{"n_layer": 11, "d_model": 512, "n_head": 8, "n_kv_head": 8, "head_dim": 64, "d_mlp": 1536, "vocab_size": 32000, "activation": "gelu", "norm": "layernorm", "norm_place": "pre", "norm_eps": 1e-05, "positions": "alibi", "qk_norm": false, "attn_scale": 0.125, "bias": "all", "tie_embeddings": true, "parallel_block": false, "extras": ["capped logits"], "init": "uniform", "init_std_qkv": 0.0237, "init_std_o": 0.00505, "init_std_up": 0.0237, "init_std_down": 0.00291, "init_out_by_depth": true, "optimizer": "muon_variant", "lr": 0.00622, "lr_mult_o": 3.0, "lr_mult_down": 2.0, "beta1": 0.93, "lr_head": 0.0152, "warmup_steps": 200, "schedule": "wsd", "decay_fraction": 0.746, "decay_shape": "linear", "final_lr_fraction": 0.1, "batch_tokens": 131072, "seq_len": 2048, "doc_mask": true, "train_tokens": 902900000, "steps": 6889, "dataset": "wikipedia_en"}
Each number is 500 + 40 x the weight over its row's rms, rounded and kept within 0 to 999. Layers, rows and columns count from 0. Numbers have three digits each. The size before them is the row's rms in percent of the matrix's.

# v: layer 6 attention value, 512x512, rms 0.0822, rows 313-319, columns 256-383
# o: layer 6 attention output (transposed), 512x512, rms 0.197, rows 313-319, columns 256-383
# q: layer 6 attention query, 512x512, rms 0.0646, rows 320-365, columns 256-383
# k: layer 6 attention key, 512x512, rms 0.0607, rows 320-364, columns 256-383
v313 081:575570547507577466498550533497420543509564528526483468540508492479486567436535525524497552492512518353508449482518548494487533551498543460507480495505477526508505501481525485574526446514593544491570491514464504511425450444463458523573463532480511467530586420447514497523477542468454489505491443475529475470527383550502540522524511475527479547385453500488465475534528502492466519512465
o313 080:552517503506504497447477438532439530534465526426522501536466495537496440490533506502469516433521483520493578501487429470553496484485411459504524543470511489433534536515455513500532575556477475494474470522440484513547560542512536437517499434521599516525446562552548520470539520506473431459521522523499552426506549579517529470442503441410543591480488549499553480483481498547543481509464
v314 081:509523495420498425502489422443526515603457469510475571519471524561492546460516520495510541497523510578570513466481515533467515434515494530493470537481512529474536498566468523454458526471541532523531535474511463480481522508542459477443545531501581491494555568562492441509534534491538529444491535518498459509507525483530479574482467547533539536547458469463462503491487509533592520508444
o314 083:499365467531484518633512511531579430504519539442455428470516505478499498555492511513510535518570445494409574530466472457517482460506521460504486521482457494489438479457489490559434522474516520528495472570522478516534511534503564481472445506502465528489476478530455469471479464494511481603539523547512445611446515512514504504567498478476557474470553568527467597476493485534472498497447
v315 084:585413486457475484500513542503534523484522509431522437553462539500468520553538585502520433506524482515516453477516479512522541529457429456480483493468528547538502517470563431479474412490526507471521486434523483486549482524558500496512514492463467477496501500564481494508559476496588465553507452493513482527609564546390469482488425507475485502524482475513442466482469475460453492548556
o315 079:536504563515543507486521458440483492470534477514526484487547486564526490495448368617474502547424523503569515507508510541486478549499456458541529560455509480538504448506427613507493506550518459610484568505531427535513467526475510518501535545560470486525543560532489546451542468474477490474464548465434506433459481540616455465500535486569488525443463531609497491538481533518576521471494
v316 080:493504471477442547500543517468492539480543474417426510438496507487498505525487529509458572506487471461504522505447465460479470553487498433567530502511486557465525528543489519524535478482539444452492491573490476480503483481484560474552548439478490543490550470453462517459498549534479513428522474535517466592500534457427507499542515405596476533503468509532470518444420432488433436565453
o316 083:497540451493487439428493555465531518496505549483472508477543557497534488586529501512477551532565537527515493470505493507527507489474491486399490475487521508459531457507542480538467469557468489485496479461502523478512471464524522483538554516517547486556486545507501537534465472433466463509452468455533557501585479475516491484492401549473492472494508563463554503521589486477517563496580
v317 084:409548551505477523526437576478514494474532476503472473561488445496434551483472476488455570498493465475543508505523484449508521482557550505512477510513466471517577475500462467422361482505543485530502519563490561519460533518591575468466449474440535512427492480539486569512581469489581566498517473504497449569499489484488502461414473554535514464509514531489575511419494467544489556506476
o317 084:514553522498517522572558515473494505470422570491510473496488521557498484535537573428476413509488496468476499438543479590530527589494474446449534523499465494477532522483492549497494464481456543510521495448498513505504574498479465478505446444448531485476551492508543485486481491506498511497470484509484485473488532494439574554508513460499517448573513500525503515491462491430434504504531
v318 082:493509507515482480488485492503522504468517611472576527466484511474543485481451559490519541489550505538520524450593479486459439538516466499569500481552495553479507534477463498527538504520528536522445468482495537497484538539545440554487517489487502514425553482576497512498521433462552459521545469496582462495422458501519459466418417463485535454426455540494482500451494499484505504484484
o318 082:432549492492541563494556550490539462519564531515474453530468495487442526481547461529431532558596481389581483476511498480532529404453439547508512439474507490502477473536485539464539485495505489575566520487515450518503542488484495505483462479530450490551496460474551532514493480539446398483461455428422525557492458465512489494550452478522529477419590516523541477549459521530466469493480
v319 084:489508627520529562563472556536482510466488523494456571536576504468477544463531574521503490550504523544510471466470519427462470508417583519503534481473472454498532489490576476551548569484483499486478518548557493516544483470528439484536497447449491529450580474547521559461540527482516490549487476467539510575484391520483589441510562524537529539524482497559540428515456562440480482473509
o319 084:499512449478493455413554523445506516487557538455478501444477498567526562471485515418539487492484506513485480534466523542558514411526510511562479433521486438522510506466542480498492518589498529516450442489529530553522558574484485552475465548543466464577534542497527547496519572498459466470531492503486576406546472477465446484532465464503472504510513553474479497530549481516452500523531
q320 101:510455493527532424540539457505460477518466561503440468480445542431512500522485483431520487528475505503445544509582507474520494527515505446522535467500518470518490500466410481538578402457494418406526505464548553416475530541445509521509572407577512466471522477506520480486537497480418543549439509498487464489508421526453510514471474568493512518499593490529549517553533527574496472549489
k320 101:469452533581491443427484480472515512429557470485435507523413431490430445471523532499491493526446410484436540481554469578495471497512547440442503540485474485567437498491547469494500465544492541511497442497451566515579564533499495544476501510493500525545512484504503466525502518496487537528520525521435409386505574482538465550519490536462533481456418508563517525552439517553539538524495
q321 098:501473519513567510492498537496457480573449433479532553423512553534524479531468535460470489451427518427576500576482464516461523472542533558514515554468468473501428506478468481498545495547446502501476516523420512519544452491477448459539504511509524451556443418470508552517550574482495519507545446433454481479556465533525435496489504519480529483512567553471519541543570545422564448503503
k321 097:504453477508559438490510539504513422524462355509486552502499546492472419484510576425505514539485509497549486515478516508454451461548446510472512519529489500422494552497521423529489506551526471470534488506482508533441491437471497541495521455526472479604495462479510561467513519448481542530434556555491527468501453508528500502416489429472541492540500475492476530479476473524467581541536
q322 106:445527538487593486529459585466514533506479488503416566491457475465498506477524492496466498583556517513496460502468483497444455556504565532556500481497475499514543486524481543453493493527522515522560439492530508461415425422472507442454443577533475535443493539527449458489500484519500447495536492518456443561471532478470480498496537463502583491535437540431438533482477460473542532502536
k322 098:493500483524457579499454471504487537548517538557493535457511501468551544557491490506523549577507446528538503477559507484458502468481582511451407495453536454445485520542433438533495484456475458488504525541472545457455545487462528489423487498549505530557539478510490465596504489508477508464551421398470470523507533449489512499579394527560464473514486509520544524446449528433397515495518
q323 101:474488525563486545571507484413550535456498538466512484536459502499428537489460511568459505515575452422520538458481509567531551499515408516500462477452520488515469510490418471444494496514491551503571525514478546503489529502554443430500572529528537457509468534517489491519471525476502471490492537534561470523486475572490480563486533443447445523481486481503490538513442477491500544499565
k323 102:471527500495534526524486424419496549530492486480570539478525568489530540513490453499449522511527512556441529457533504582546559445426557453457420559416410493541470468529493517494513521490497435417563477468480458434418534526607438495518509477454589497501506505515414526514572527536544396554554493466525495495561486506521480475452527518486511552592505586512537525425529501474433524551545
q324 099:513494429538452525479507477502459470494473589504516534466499500560517427498459457532459544474518485498473458470499589526484518457507561489517575549512527420509456498450493565498420494535474571524487482504520497472501468486430518447538496486562470548535358484536439466526504499471492554500434516553506475538527559497460526511523438450536402464463559472517453497476496489537411450478480
k324 100:527539467458467497549557557477483497552476541496473500481559479462463485465521508538526496480559522461494523552480546519474591526476559470442560513538485533457557435494501504497479467487464484540476585450580473549543566563528522467499488470478492458559496572508509468523453533523502500458500445462506463506507478443540410489422531527450467431539512493525514501501530503590495500500518
q325 110:514500535570485458455512467616454515536511582540523527468532456437522596504533479503517535514476519475569491523513526528518473521451516436454512542507538513531493467468482502577498474460504468544565533493492507499475453444489488581518467536475551518572456448499495511441512585480397486534489445531465506530512480502521558482500464479473475465486480521535577432480429435485508496515439
k325 104:496487469481520485502501465486504452604529494509495572572466488469515456495484506449508481545556530452533569497521523481443476428467506496524516501493529513528460487461434545476497446500488497545600503446516478548520422486443431526519521532474474486576452450432386535462510473494539529446551456498551530464468472553430500535461453460458473435511447526533515498442542510452566428513536
q326 099:461508592448555455483418488482498442565511498485517504496472489473552515480501512427511489498526498550517494517548553441546460485476518529553479539497521487496464516494452519480428510441542482435532464500476484471437372522499462515516525502463460413589497463462484502481530435542429485480468448482466531495516477528475542498497496469522481486392493518561434472540451455514463442504548
k326 098:464420561491472531490506439553501514452427502486429512463526525535443522426517464463480554535550407436500498504523493522481449521533567458545494517503480531508535533425533481525434489482468522551477539478551463539590422534433485526502530488508398418510468527543487576509477476516526499520520536508468502516545516521409488558467472498557446464493523547553510441498465489543513534437485
q327 101:446458477547515462528610510465495534495526511486499478482564523519478524479470541489535490487539457385497530476503467470418475465432533568507492481490542440555608427520563508501501485536495511532513437504473489508576483574535443490498475526495501497516526503504433606480524549531506523512526603604508468542497487517478450404502480478497536483520541524397446528497496532485440468532517
k327 102:437509493475467486559519470459533523486449499523524537450547461517489497515470568506521520567511444442460561481514538513565486400395547513507517499504457492475508518573465572513532516501506468463495492462448491527453480509504502534407537503447449447430439418493582563547525557499454487518523474557447509471474491452455491526592463493519549502530501571430438507537558505425500488423470
q328 104:499419517535485495470604500519491577528491553529503456546454524489470420559569475479500485511507561525558497509488452466498536470465510486443466513501499527592493479525517502502493483545501553466499452479500550455482508489478443534518500470482410511530502437494497512542565476483558558476561517500581420533534550572456460487463496444453522485471527435506474473470575488515524456559459
k328 103:507459493467427432589518439558499515467552402465510534487463500449543476508471491517486495480453543529473464459485440508504427493431548460482563480475507437463534523525580551511560481509485443563525413474525581472509571494457436453526487519402552514501441471508481456566511493408447533486515457575522450456512529489426570499440473484550557539463481480524479531538544526510508548480474
q329 101:503499551483490546425469587507543450444475556487473495557523409426525473471518479488522563539522515523460457475499475490479450512410475492512417556472552518480518572453535552520500467454484528501477536488514434521435529523512548449499539560470485510526473559501429491458390487483451469427487563568537468509492372519501459505457557516494539414465530503498457428513514481457559549510558
k329 100:537503529539540471501457527518501523433505527498505499519546534463561513500531573502468534431525499503501578489501506455462465523508478571476500473500534477538529517503476533531468481510441570501500599449496542510471558439502476477527563486546487460496537550469371478504476450539444444495509496534490509518475555550563425545498446466449524510432428526518536472523509554435473526523450
q330 101:468454416456497407531533442500460458487540475521518533508503425470508534502465524457422442489445503517442568515525486500522499545421440578561502522505501502482429468509502492484455616492507513447504463532592520551487528442496528441481506536443463514549483501470500502525552489512524522527478537554468554423442558569550448499464539470545452535518521560496520510489484450504465486522459
k330 100:462408498503530516479509495500472473440509549442487532636510483630513452518426562541441538502445396519529499577541449472544513493496515550443450518499480494543530441474510466526469522502488553477524500476470492594470563502485520524552497496431511543493514469497493445554530524515481521452554553485520522441524470481530516458482505464511556498513497454517474504449493486481541483482513
q331 100:502522480528581481590488558548495467461578512527515518523496546492486427572472466533423453466541525586573512491522458447470428526472436498495462495519496473521512498560466438448443534474444491502526493474510461544544574501507543478506518473553375494516494471510440536524479531540451490494482482510461482546507541475520437504478503509482524487511501515594542508515483495559565482504469
k331 099:507528498542471497528491476535485480480549557480500496486497565545478465560505465576477458531563525448539432487466460484545525457489511600432522505563460525530451508532449480528445555464562489531507519468462594516506475425523526501551426490557479558468515607562423500445538465465438500486414494454496519552490533475543493457508499459518512543495471558507486501537502501478546518522536
q332 102:471533469516565511482491539438518577551518495492517502450470539481487484415545495497504475406504558490462563509455482501436487499457541536540495496487461521437531462523460510485463562516504514450504484513510440511502490462507525527473504531514526509478522537496482553577485441453501522398559561487616463514546524484432501554445503523535507524458481436495501533536523447511449553457425
k332 099:494564487551550496502402452540516535478562559500491456537578517483550472504539471539480476514538523493494569540479450562509465536516538495519485466490504604522501532469589456481481479492481515484460549426547502449547485493480470578488488506454461566529474432545500529554482505462449552481503476468459580478467384473534559464437459514538545566489587465530494490580526461513462545493521
q333 103:447446473530564495512448548504528480487512430544460534581518482502511534520443557456505524541529471538561509437515473543532470541557454488520532473494493531567513465561468582473496521537499489553501495538609543518478485441481534426480509400449504511561512461403516557570470452510528451493517560543498580496465458589519445493488520505490500475523469524528540541530519468467462443524532
k333 102:503464524533573477449487509541472469482550527522525474543536523453497600462494511477461561496428535548475388474457507529521423560503476479548489494426503484506519506560518494508507498483464519545493465535487480440463539532527486488478437447477518478447457457564491491455414516542530486445448472548508475382376473472401525555517484511473510503473558528470484529511497526477520540432452
q334 101:477496464506445487487535461504536505531555565510464475490417451486460551463525473476506502472567498492526541483533455509509527546543521556514500463462499508516460493524485483428515538540469422449431475499553513432483478470560499500479506416521479610513543528514462500553497525527540562467502564498453489492494497542560497467532501532453470556549526524587457429492554538463501512522528
k334 102:518525469525472512513483556544489535498455571506476541498511483470506554478425515479531473460477484489566433599552475473551503495484503481474486533540519487513527481551542442514477455474520530492515516524517492464489587524495469503544485487472533511496555558550578435450447471480349500437474537429458492469526532462486589530497506501559475490478504489492453485530485524490515460440535
q335 101:478554538507443472466490505474484502479515445498466465502521446511481553501470495497577429468521501528421464557524410417548509561526503505438520599550503493509498503480543615523572506541558535487548439486466498530436471550562524540501530498468537529479537474490521471497509530533526485487441515458497466564495531501449508433436481492548442444549470520471577474438578469492499587467487
k335 101:479532552487475459428495455489478500477480510464541486458553537526470508504469518517455456475475448491468471410452585464502509502583449532495502509534557540471551465588529494447508507470462522575598552475481536506575471440529542489517475454429443470483602506501543470590494446496460545531475479515461507538571522458470499482554515522468510485521505430513496463561449458558485496549453
q336 104:494526512487447464553488472479491449441555449439514515516504469441556550482472502463512561462513573503462531479498403426461541464531518567452540489504442477573554470555478492515481623527482503502514528486475544441499506463490514539521475503540417477531546431512483443508439522510420557401498444476465519527496539455523472497515521450540479488456488552417478523467546412535546557534480
k336 101:430501505526470464469461540540493510443431468498531564466571474495514446528493521475523483452521477460513480514489485507538564482502524468512562515505525499533534546443454499528540528474475455427473505472427493471419529499509466466576462519560493582517441506506519471500546536508483490467507489518459470495494492524489451450554439531485474502434498473491450477470571429505500485528488
q337 106:407441560512491522496479458524489463574484465445454522519477534447528637454538531468487493484506533490453464502522557481496500481558538424419517538513550543428585467446518489450500486467521457498483501540486519525477577472513468487556508504513521466464440531517527448535468499499507543483530480584491499493550535500533529426532506510446520582482491491509464532517430514532554500566500
k337 096:460470452520488538524464485483515510562504513471455462538503521450557491510441514470414531496472509517488499525458495432467531459521537501434536459542465425448461466495504511461538483548511387483497467482447510535552596534534393480511517380507552506487462518576515589412538507472499486490528444594470482520541448509480508426552478434477527513514557487490476473562546506457489487520497
q338 099:495498577530487499523534516530497521542463495539499540513547470610472507490595483500521517430555520421532525473544522546534510556478538485521518456436463504514505479529536479438483485489417468522526502467553509493498433484506595514542517529506479402476547452464496560469511527495502527562524553576478447543536480487530508507465475539445486523499465621442451481450528480567528505573487
k338 096:473440523514517526519462563528436505506510502476503439500523498536517468413501482498472526500577525511433506490504521520496468479486479441478557518472474491426501487541486411511559523447435570573458444523501514480501460546511525490506505515520436433486481416538464549477529498508497563557520425496396393503461517498620462435463511420462587508468539486522528494511463420549540530450516
q339 101:524501525508472553499452439500468493507503468516532604416544454555502517498477461484595481513526520495518511500492551458417542499497527511471483478510458532545550471436522512537498492517482502555567536523588531482451477474505516500557464515478527517452457469489514517501473463461485474518508477538495505515565429560448506593474502590435481558495563500506457448532523532537527524539528
k339 103:511525446463498508517518531546464423452457537492489502458483483483501524477438528456476491498523549484487484470558479574493515455524481536541550504465458496546509435528452492500432506459501498488543514507485508497509480505522512495511560455493523430485460494490479531483446450441596449449459528494498450484573478479533543540486511485481566547529533493449562486537461514536472547536582
q340 106:440464584549556499468469526542540503466487513465560516536490558466465549461505399482499473466460529479504515416521476498557498474473530494451509528506543499517535492426514496496504485489527454479469563473563527488491444512541478487506534477431499481517472390473505468491544440555505573533471394427505531469547510526522497537446545513556518489490566519502523518488480509523490517575541
k340 103:498537534464455485501536488490541477468545409507514444488461543460567459451475432545408551549450500459526519566466515514541483578487558468501496481477465526506476495482525549482524431504594543515496561492556600491593475534521454555513567438460530556484490465450444462521444528564485514524558505483458466472534520425500394536517405402514525499482514473452550509534505514536498495485493
q341 106:498491562516438522519504562485450544471538463487487597456486579567472497545492491493525505515538487503479542482567505473511465479532550402488463564552535469442534518504504512432540479498545589526449449463587494491497489484517535501478510532450496502546439446457485477428480491495488495533534513512483477520461481429389484518511592482499456471519500527474560459470482448557454468508454
k341 100:501511520458515553479540481450498437479527499447471531571556493461455544546557505517504484507534429495483546550480454502448527400524514480551488462532438506526573507480510450533459475523477445492568543494543504514603532451524473519485451523470525467488479499451468545501437540532507545540511443465419458479450505476559414547475530532628434534483492486499441513514484498516515407479505
q342 107:514548530454593465450463465531502507417441501491494569534498479507524616512531532482501401443434506534495486472460512463557498496468457435490468537572553474430563597516447509484503502426533575519533549515581465468516413470468495464509452499506487464551532473540517551510526510529497432517476490492521484545530495507428497558541539501485561511540472542537514499486517516483458499468503
k342 095:545472470424471519511510542555525418546448444518454469532476485556461575501482514473456527570473501435540460442517493437457511534392505488519522599527497527477545484483531457524420529556473490502479521502487461533551476440448544473479471508538486519501426498535441501515436474524552479523511504505500510489484513517461503544506593484487509449554499592572493501522532504425467439428498
q343 104:544527421528515523471523498492549488501478491486494478519509527442458497469573494520527555522510517493436541480501467436488480477448464552543529505434418526611515488541518456529501517521462475445502534482492481490553488456531483482454402407518478488537634512422463520480518474487514562455574507478449512545547477483540471452506491556514482548520476497506502537488523539483470475449439
k343 099:469448510502503532488491521564442561564543538468573483479523505547457463575482504545564449487465492455502461403530537461494434532483497539454496414514470516474475471485514545529548540512501576443526483486496561513398507508509531446510490501535440513583506551549521508540459555559539494542470572493507498528541475559446485516474451478538431507494482407456475549513522501460583448453476
q344 104:474513491447524586490535502464465471491582466437508463491517484557510520436533496393480554461497421493474527489501460587518557556527492512404455463494537528493529491438530476495539488458489482491454442480443490420500483501565466457506499449497521515543509452461456438514488442486494508565464542441478548492505467483496481553524510487483459501468522511512571494513518516560571482506472
k344 100:472490464509536503467504519546495469475489500560549513512475477536447515416515508454542524476518470475547545446528516553479498491527467504546534562510484492471459503475497499568556507507528454538528465470534533350476456537527527429535500532535527447453549543535443518477451506560495568564509509561527538574476541531492417535510459488511485507531519456381452500445544484478489477468568
q345 100:519527468447517567504533520531473507408508497469559440573492521464472456539571411494507493499388463542511522548526588530494545474519465541491602418521475472484511537502436482500447503506448550533442605569503496503432530526525503410421496453526511482452503492505549564523513488519518469493547446538510594494474459521516495563498537457530538434487504364473485440474483454497520506468488
k345 100:535599511492541433547449491477555497562528535499533490528490531528510477493515501542521508431494492567585495548528495467533385506486467480497527515474536493530495567517467515488533467472427505524517450505492498527410467500516513482526519483501491479495522525467495500542504478497523516514514481537491579474499500488499481505514536530515452488492515498477473504546487535490470455477513
q346 105:462541551497525513463459519478550472529528452526496525470550498425458505474442545531499514562544459572563520417447442551519554493426471572417480464462525472518515592570469516512520534561457486498452525521433459529466518529520545558396514485490463512483439504538515545597539553486530529579430531480472464475545473449483536426524473520467454506458468503508522504510525598536531553531455
k346 105:504529527469474499528506445486479438524520429501509490529443434482537440553479550480520422484426524417511539507582441523507499501531498521404506484554445471466534467577539454520503493471426560528426478573414558489480453487522555537445518533506445528541484453559526571513500545510545497529438520488556502533505404464416513494490490562434503530496473460480494451506487549464573506471476
q347 100:456509473463431525398471490508497524468443527493502445464525517520543530454457412456566511450498476491489489443552455486518483452535496530461489442482457488496480527461454549553484498508497529416473560495523428469524501507569572566475495522498519498513502526504502493549561466464514469457524518507447459476552509489566536530473468524470494531500513517362548480578420534483524520475535
k347 102:562553490539527482481550439581520484484451533551541579546515470531506494508521477497524488436511541593514461491517582484501439493562585476531483498510513541479486454551519543508510480478430460443516426466553526531551390514508433565516527476496461521547540544539482548507511543496563473502487475426503496441457453429522446481458492518524474514484508417459549544460411541508543531523476
q348 099:482559483495511478472466497489521514568556495462521524619489507473518469550505536471500458432530418543407504512553410517478543511466484438499555525539462542488521550479481567548427524508481430545478511508504468451556510436540528579462521459502547520469521489466464487495495521456471465477479541558474506496493483440563530483469477503494485490455490486481458514438459523431495549453474
k348 097:461533534460515512464493515522507426502533545506508496505495497464589439538585480449522536497521540545494458520447480550450523519447501448490527441611549454600474494471492492491410462571486512464560515526542542544442424446460485493525482503501538463544559557437510491470511577443410438479477458511482534511518460503434521519552524493544522509413564519457467519521548487511515596547441
q349 101:522450467520455441494538527491474494506572459460468532466549539508548460526553608442408553496492501553585532459482524456500454525502467484459560475410519513509445449492568466449472525499498565574518481493490543501418497498492501555538442493514466541483525639541472463499445520450490508505513446539519513534574501494502506604461557491455460519530518455465416464521495476420524525535456
k349 101:446487374474552550473501504525494536470549444509549539495507487452524552446521588477525516510495531503545495479454456441537486455455474520513472472461487517455445459534497482581493518558482584504507539550428427598537412515500532510487495507487540576529510511466510454521474447493533488494490407429479465507530525508476434519464451515490538506477544463451468483495478455485546430545478
q350 097:541428551515567462558526526521529551508449478427462546544529525475530567515512484495488485506538505457509493520544518528505529470524500443581487534471503454549511484522544520499547500533459548502448468527537523503489542546500508541496465471568476501524462453490447528529545457481540513505449455448493574486532499504450492415526410565479541532511550461538534526480491503550532519465440
k350 098:494479505517499553536442507558519460517543495451556556460502507481571595432536486512498496495551574468458537628528558511509560495525442508422483475514477450529495470497500419487530576553593496481480478478482496487540504494473522515517530480547441469467498479510479528475460532484511555462463538461467536432468468490445459552496553449485471480463448526471487575450456563511482464511496
q351 100:470519522528501496493516560495493504483456437459434489525489492501530546531501507580456522517427478499469464551565508567473573449521475506522499503535566514507513440507483580500498503504472483471493507494518485547502541494495573561481497502542522483504458536534482490509571514477516513511498484460502542501469542460537531470460473563430494495466455525486464438490479473543438477507602
k351 101:514529490560524451540475536540445477466576470500457463490466497551486524476530495458474527476461510478491501597539497498477471606569450564488519521539473463461450524465542566521542526496488513519542441460565507482495465479486531515461483479539511491504480478488432556504506472612537520496508517474490494466505539480514447521468559493549564435537550501447520461511438501487515495586579
q352 102:547469483574519446474434449446564521491405442504494530439505543514550534536498503548478546547466529474532513506453475493418439489525469527518538482514497450539518475539488486500460472526504420531492457522507506560517443507386504413574506493472565536501433489480443475530495449460496537529538475488535478485438430553563457566569514413481515493513524516510497509493556538475511506472536
k352 101:517529502515488419494492541469503529465512503473527538569525518460452540511525499544554586457465535496522467552509462447523533466474481517563523526421520468536449524558428517567477548527568473486501525524520457463507505522559468496510467585565458532517505489519490557505538535534532488453492488510479448470445510515465456417524491515580503521482414503514527534481504497510431530459565
q353 105:440467440482452562465393508574483504589548498487467562501465413521485461511487534542526489504522427521460463527410499474569494456485487509507547486458504492495505482504529536483513467528414486442464507558447510505458473536420488481546502488473510459471598471454458502533565499544490520480591516460457524492447446516481498499462480462403461545399487374534534497551464513489475498494494
k353 104:527491472527506535507500457477554480554467456485444516466432525443516484493488518516529525515525503570477507492494573556528484502478462538467506480469515534495546455437544465470425534534531444462540463439509451484425505491496445500521510572484475505512527468479468465540482469472496549468498436435468510545540482507609425482497469562451465465455530498484567548499465492546466458450503
q354 105:582563457534411527506509462483481591530513499486463543432511461579516549529554479497488431507499410555460494513531479495489512477476432511483431530514476438494507503472532518511499558435470403501563506491518497507446460590497489565512536496578507478489428513463539479463533511450556519434529403468508597503509438494430547465397484501449500527481566547482532568487461490459482562475561
k354 098:509499475490563465465492448461526486456555480474466510511586425568450427518510502433508486486505406528522458543537501596471454434507553490537527406463518467474488458533557475534547495389522461449541546432475515579488489458500467535420466579556448440426448540464519467567516472519515515526492488457506542475509528507456528440495559521465496499524542500451559473486475459511524576456488
q355 101:514529451563513533546523531474463469493465478516545461454474575467437465525530475512430482471471533541528491517479502550475465469476507470540505461482527532530461504528498507415524470494594551516474467449544516527511486582570442558555519556473444466427476464470550533521482457531518519451476502575484579509457514525523508503505377477487451482466455452540529509493475553494502482462521
k355 100:538504408564551518523539521547528498511519477427539552527502497463512544593463510513458508495523530527480513505491546485524450545516496542600542467505413494469446446490482539496469493490467483497411566509472492493510417470463565547517495504494533521551491534566542474487514464452534519463457516590508566504481488474457448468593531496513511511528484525437507476484477565504524466438463
q356 100:472521496528560540530486551472519528470552476549440534578462551515521436521463451538429580508475512518492607467561527483500530453484475499586494478478496482579443507499462500479456539458461558485495537517499466526521457511463544474452493528443492510482478564560457549413493521475557499471562480475445513511452488531535485430523519520514502441553510451505509608539462516488492518543565
k356 102:516477458506508488457521483491533536439401518454504535490584476461458523523483527468528526521450512446544514533550474511489497516489497503493521463543542483556435546498431523558460498568578464545471478521583480532495478519473534424521434480507469488512522519479520515535465494566507448436562504487561543544549544542554485498479480533485530512504469533505538497470488466542477468507549
q357 105:551522470535527530486594532497440482522484517515489477490451524424413514501457501468503544588533460436511519477450443468544504474480492494517536461515541491557523482456520484448464484509539486507464468514444477539503609512504494545426501458523464489506528453543532532505383425499532470430491502376490536511465491537466543550455494497489494458555541518445468479519493544496543568462575
k357 102:475497479577584488510567534497486507523500550522573545463494448513477506533623479511525568497426476489530500500478438498486477565492509557549467556507564503555468507463527495494517485527429587525512529533513498404514477485483544577498455467539498508558552518544521464513497501417535509474455476504497503549524503434459466515563464604544471538476566545486518518457537479453454416500581
q358 104:512491471546533488472396487535561490561559567521544443413554472454551511544502506496508495468511559525505435568438486515454502485517584462486392506508503488501510533512611566492445509471447491457471556512520539566502473547485498475619590424512507459552501452467515458481484515537476478518470428479510530517550561517561468544434511491479493522539554528452450482492508481498431560478480
k358 103:452483523542443507493495497584517485459461481489470413599490461513487519514507451479422513479519511572570571437505521556516487475495485476509489487469492524463441497473501497542437505474500454565470482478506481487499558530586452494513469414488516469530508511468505566515511457532493567497493501541466465540523532489472503486448556502499428497535468522519415457444564512479429482537499
q359 096:576508528541558531424501466585493530517468518542524489448457561449463493499490499554502478554463501454597502452542505541605528564565506493460486493483507476480426472518488529480508511528476460555474503481549525469552544551539474446584487510415453508512489534454441431467466539494519510513533431482496603488499503401518465454536523498567571414523540422513517487473503483499503480482423
k359 098:503537520514498556476528562494511480450504508479463477533536526502540459438433531537459434580542481507510514433512475501501508517492544515517467457526487486524480503525448506468547563537485391541513513485527490441447462522555463523474496560481433538494546495471455536456488488461549462547487501559472495475554546443398464532536438549510507517502519422518506522520504549451492492531556
q360 101:454505490476462543530462438520553514465418526483511395467530481456484537457550573468538426486551468492552528474519531482461483524445458467409463504519560485488520563433470467523444467465480498532490497526579523564465539480528524537566595421509574549526482517523490531590522491476531579538504490444406553494512428544582570495528496466440489524587488472488486498457515508512573490489544
k360 100:507516552412496430486417503491521520508459504463491529462577531479506529482460534519495459433527452569441552500505497450447491492513472506492481468470590532455497493533503444482520522472457538532470473524484457499554543518481446511539477561552493582451540585469392502468493492466572455594503518577451609506504493519443428524466457516558580506437531555473502506493506499528521538520512
q361 099:469536406472573494535408469483559518488503473497494472528548463532515476423479497483501582479469545555491500513457501533564481562554508566473506409495461550500520546477508496479431497476445562534557489443462495544514521522516506444482536524466543547427471499510529498534516551525518491429473468502480462563528519541544480474482463485555426539501493588429486494465557467427531477535515
k361 099:494475451574482478481437488489476534540539508490569491528572463526471477495454430455553459548486505482549463445436603462566496486521499506454453522558472512484515563507522429525481481472505532509438452472518471446476574480513506485483509464502554526470497494493513457526460490453485562468543424510436472407451485519392427484484503545562498552494544575438543521539504436501532432467517
q362 098:507521548494516518479525485515469517523494553472547558491468499441473437450501412509430515470526502462472518515519573485486439500483575471476532475449581456508544445487534489418531502469483502475482451420583543507476522508562461448485488484407520568488426438442495458501517437557544489488506546532487447537502541485531544578558439663452562473430576458546516485560452570480484496478525
k362 099:551509589496490464507540520567499469454461485514558530448525532510540464425572465518500485568512446498518516510476477589489494497482415477451494469481490542439486515525509491479385483531499512487496485518470493535568514485484513447580452477513468507529567526530508486456534496537596479480499556527551424454520434425510566500486454503507490506512454476441464548559434493515536528539466
q363 104:499519416503486515512545506500502458444479529518502512528579463477524569541542480499446418498477437500545528422411499574489488518520509511504478466513529417498394555491536475447550495559512402559547480503515503489463509448533487528422557458505559537497531484507543506493537549444445525509509462539540549496479467536502483496517502442535537577416472494496491432510552535550574557488519
k363 098:488410516459585527484580511487471578498463502577438550459490498514529461503510495535454450483458512432498487455487441478487507546529548514495468509535527429459586500565543450552504459533454619524486461506488469557421428568493454536438472513499509560480519572465511512536519547496444456514544476525452527487465489478529512544566563597520516515531435485500498485473555535527461559555450
q364 097:517434466465508524525522531447442493594475529551472484488470558445432491485494471563487517516565503479521529494493473479504480535509557550490472426445516509524447520534527597445441477545543453476460472495479570457473482452485496479520490539495517520476479512556490518482513463512474517470577490463541489476505491478509473489418479488480448456527598581598484564440564552445450558481525
k364 099:547483607489517487519519478503483534574519504505460471463546613444498518507488443424539505456496487359508483529548466441486527490470494490489501451461417545476516556522466501476462481467560484525538514511575471497491517450555554513518448488433557536517520510555498532498505498525458547450487500490439546514476484511601566462469545491460506430597507502462507465468548540438505541529475
q365 102:471424558558508563535453541564553455527561428501526569450548540566450481477579470468535491456482453553565475419446486540532606552463507559479564501507500433525472468423479504604485517518474488503514595484542473495495505509527472574525542475497516498577499477549461494467481543520427480483499444553476477486475532512451545507565472532502515485489547476477491595481524519540514424507559